config.yaml
norm_place: "pre"
tie_word_embeddings: true
init_std_o: 0.00621
decay_shape: "linear"
final_lr_fraction: 0.05
dataset: "wikipedia_en"
Each number is 128 + 24 x the weight over its row's rms, rounded and kept within 0 to 255. Layers, rows and columns count from 0. Numbers have three digits each. The size before them is the row's rms in percent of the matrix's.

# up: layer 3 MLP up, 768x192, rms 0.346, rows 467-492, columns 144-191
# down: layer 3 MLP down (transposed), 768x192, rms 0.336, rows 467-492, columns 144-191
up467 100:124129107147139101132097147140120111133097117148119098153131134179159104141113111108117111132131132113086149132120154154125095152116125174147064
down467 100:135118124138077165149150095147157101113111118105108139147120130116129100144160178132180162083099142116124179163143149107086129125105185149136158
up468 080:089118134145111131160126088153111144176149141164093115130095161072135166097133130135172127123143130147129135170131142120165133086169083110125157
down468 093:083157106159139111112148119143139140126167117112138141177087106115108121102143134136094092111158142123102148133148125184056137116146128085153103
up469 100:111104146147143153134094104125114133138110170106125120129083141075149158106154096135189106118133136109162130124060124138150128090122127155125149
down469 097:136087125131147108073062083079138132124181084121133103143151095108129115116136128118116121167160141120103114120151108135101125103088061138156132
up470 101:130109120128132105130145164115153103113147072119120120137088092154139163099073147155105091125149127161123091167119144135155093142109137148150075
down470 090:102167124130121118146134122142166113123113147157128124115138137147123125160077066115110110105114145169136135131122131094107166075102118148128156
up471 100:138103116105135069140119122112141093142108095115139173122141121169159138114099113151122151146148137159140119129142116143141140186115131163118154
down471 105:106112105149128146143143139119132144146184129096145092120129131114122150142113136119115103125166117153146096128121093122125163132088140172139123
up472 101:143109173111151101127105123143160127130158093159091090123136139138142141159133096180144186127142114152125129131093112117145124143117146059100145
down472 082:156156126130125107119123105139143160112128127132163109114084139138124107129130098133165147130141144133169162153135181111117131164125158186126130
up473 105:181130157164141123141114137119143140136111118130109151155134140104135127116072102136121123102152135141188133116082103088111126138097120172132113
down473 106:142145133136123145113118093132162099144113101140137108126125140155139086090052132096144127137158165069171122114124141093144089109069139155176103
up474 096:141138115132133101105144123152136152151116084152088172181154131100102165094137110115139117099140085155110144179129096137089110128151135135130147
down474 096:086118083135120105104139133123141127128087153130133127140129184100161111092129126079108127183120176126113181084152143140149120131165145103145114
up475 100:107103132127105113118110067129108115106100116103072144128129112142098167154078114125122140112161121147107146069124160134159129150162080122141149
down475 092:141115084131134143134116145144138105122125091133123119148144112115144133145143123166146130126111140103123151179076053156106132099147106156121145
up476 102:125118129143166131101104151095120128105135096133167133132135149130147128146140113147133158068075138130124116108108161137102098138108131088129110
down476 112:100152139128155116154145142182106137109155176094149087079169108128194112135115149108115102158128138136077118137142111156120124129142129108128157
up477 103:088142076098146139152066089148077148145138133111094134117138123098105136137166159119110185104128108160092190164131144107147131121130150103124119
down477 094:155146118141114198107091117156113152146181145109156113133134139116111087119142166139125110131105085111118113138161138124155148091120151177083113
up478 097:084123175182135150120109118125127150117122108063155146158137096172139111177124099139137118186118125106084152107146138130144140089120111125141147
down478 093:184137098142153122151114175114149106113140129146162136117075114145152157130110153145093117104111116171125125133155091094117083126136152132164124
up479 101:128111109144133105166106079132151102158092093126125148163102117116159131104124120157161125112112162153140191122095118181083088121112109129170142
down479 106:144148147128126144168112174172159148177127108115134112146118107164153124188133166079163089111099149079147152139149139115099114130126167098130098
up480 098:117134123115161127120118088126159178106153176127113114127105109118115115142114111095088134156099129099154145101130090150153096151130129175126198
down480 091:146114129135093142162131160128136149099140106135139118142132160134098129111186144146167086121121116109153098131080166169117118118119154141130146
up481 103:121088169095088094129103123125117164143102150159097154116159052155170167156131165133108133202143123124092133118109122096118133117165123117172144
down481 098:125109150119090144076067191111125131118101136116140117135142136125093088150166133156152111146138126153111091117107173120149101104113127092092098
up482 098:106107132161136136137105118122181142135142140115135056084116111121121106098156126118136129136143137137112150135129101106150102152137138133150124
down482 099:095127118109142097087116113135127119104150138133086157140159092126114071148125118141173123132127175132163130169167115148092126133137105088108152
up483 093:135154135135143099125129094118084113122078150095129115133168145159142130098147119171089136121165145086119128110111126100163120093127149111134150
down483 087:151089092163162122146107083168080138145130141149107110127155106128110095157168132101145105137158116115117136140134140149089101137133179087127143
up484 111:148106128176138128163146181107123157118143136183131135153124133153152115128147143151116093141179108137135166139157155150135126118141095134100120
down484 109:073139108120104161105116110085065157126149103111129100149151131116107106071137156113108124101095127139124131171135138132118142107123101114120135
up485 086:116133102118136148181147161101104122141145119136080112162094133125142109162130120119143128147126117106095154162157093152199157149137124110142137
down485 092:132125094112132133080109109114135169127137130156120091144141148108165124126138183144176109098117164111152080118146156146123152127119135143093133
up486 111:159107085131127105158118117112152155154136143110082115137149111143172125098138159121160107138144100130116139149092079087132121156139103141130159
down486 110:129128143163111132142161148123131135126152085100138105106167151142096104135116144089114117107200105140093129120152117085148137098145160096111127
up487 093:130133155117126125190146089122149133150123138112104154097136081167115091093112122132133149111151083111118147111156156113143123125077167084106130
down487 090:141100083098152120075106134144124135130132174145159150114145169094141101158149111124089102149151134147110119147132138108119119136110116138167186
up488 105:105112062100153140123115153120129137086124132148134136140130141126119121079071126143142127125151095180121098150123063193142107172148114126143110
down488 106:129180127154148125142116151119143118130118145139148137074133155149140140126137099114093116110148108167132119154129094105148153136136176123169119
up489 101:141119147126098192120148142105120148141119074157168109121110118096130120161138138115066134162141134091116151116096115175137142092096113129146131
down489 107:100147157131158160104099121126106147134136141151104175137081148093106150104082143150146140131128086123139135090120094143129132112066147131116141
up490 104:118095142099178128141107096143093120089121102113139149127106134145146130132124183064144107112111139142083094115120117137112139146112132138116116
down490 116:108096092119119130124109138172160150087145131128107122167103144111134148114158145110155119092119152127105091139128081151159120177097112132127133
up491 086:111176129120130174124146145137158141146122107076114104117085112202123141129135131074140129102181096086133161136131093094136123130151145138144112
down491 094:111168111127115097093125078135139121160148137110136100116124168132093125183103193121134148125142137158133096129116140127128109145101138123101153
up492 101:132099136138133124150109104170150087127099141134108101113104155113106113164108140097179153172153119136159125105129102154180137081116187139141118
down492 083:075152109122102103076149152133115101090109135124100117169140096123094137094141172172105127142125138098126098139160123064100135115102121112095116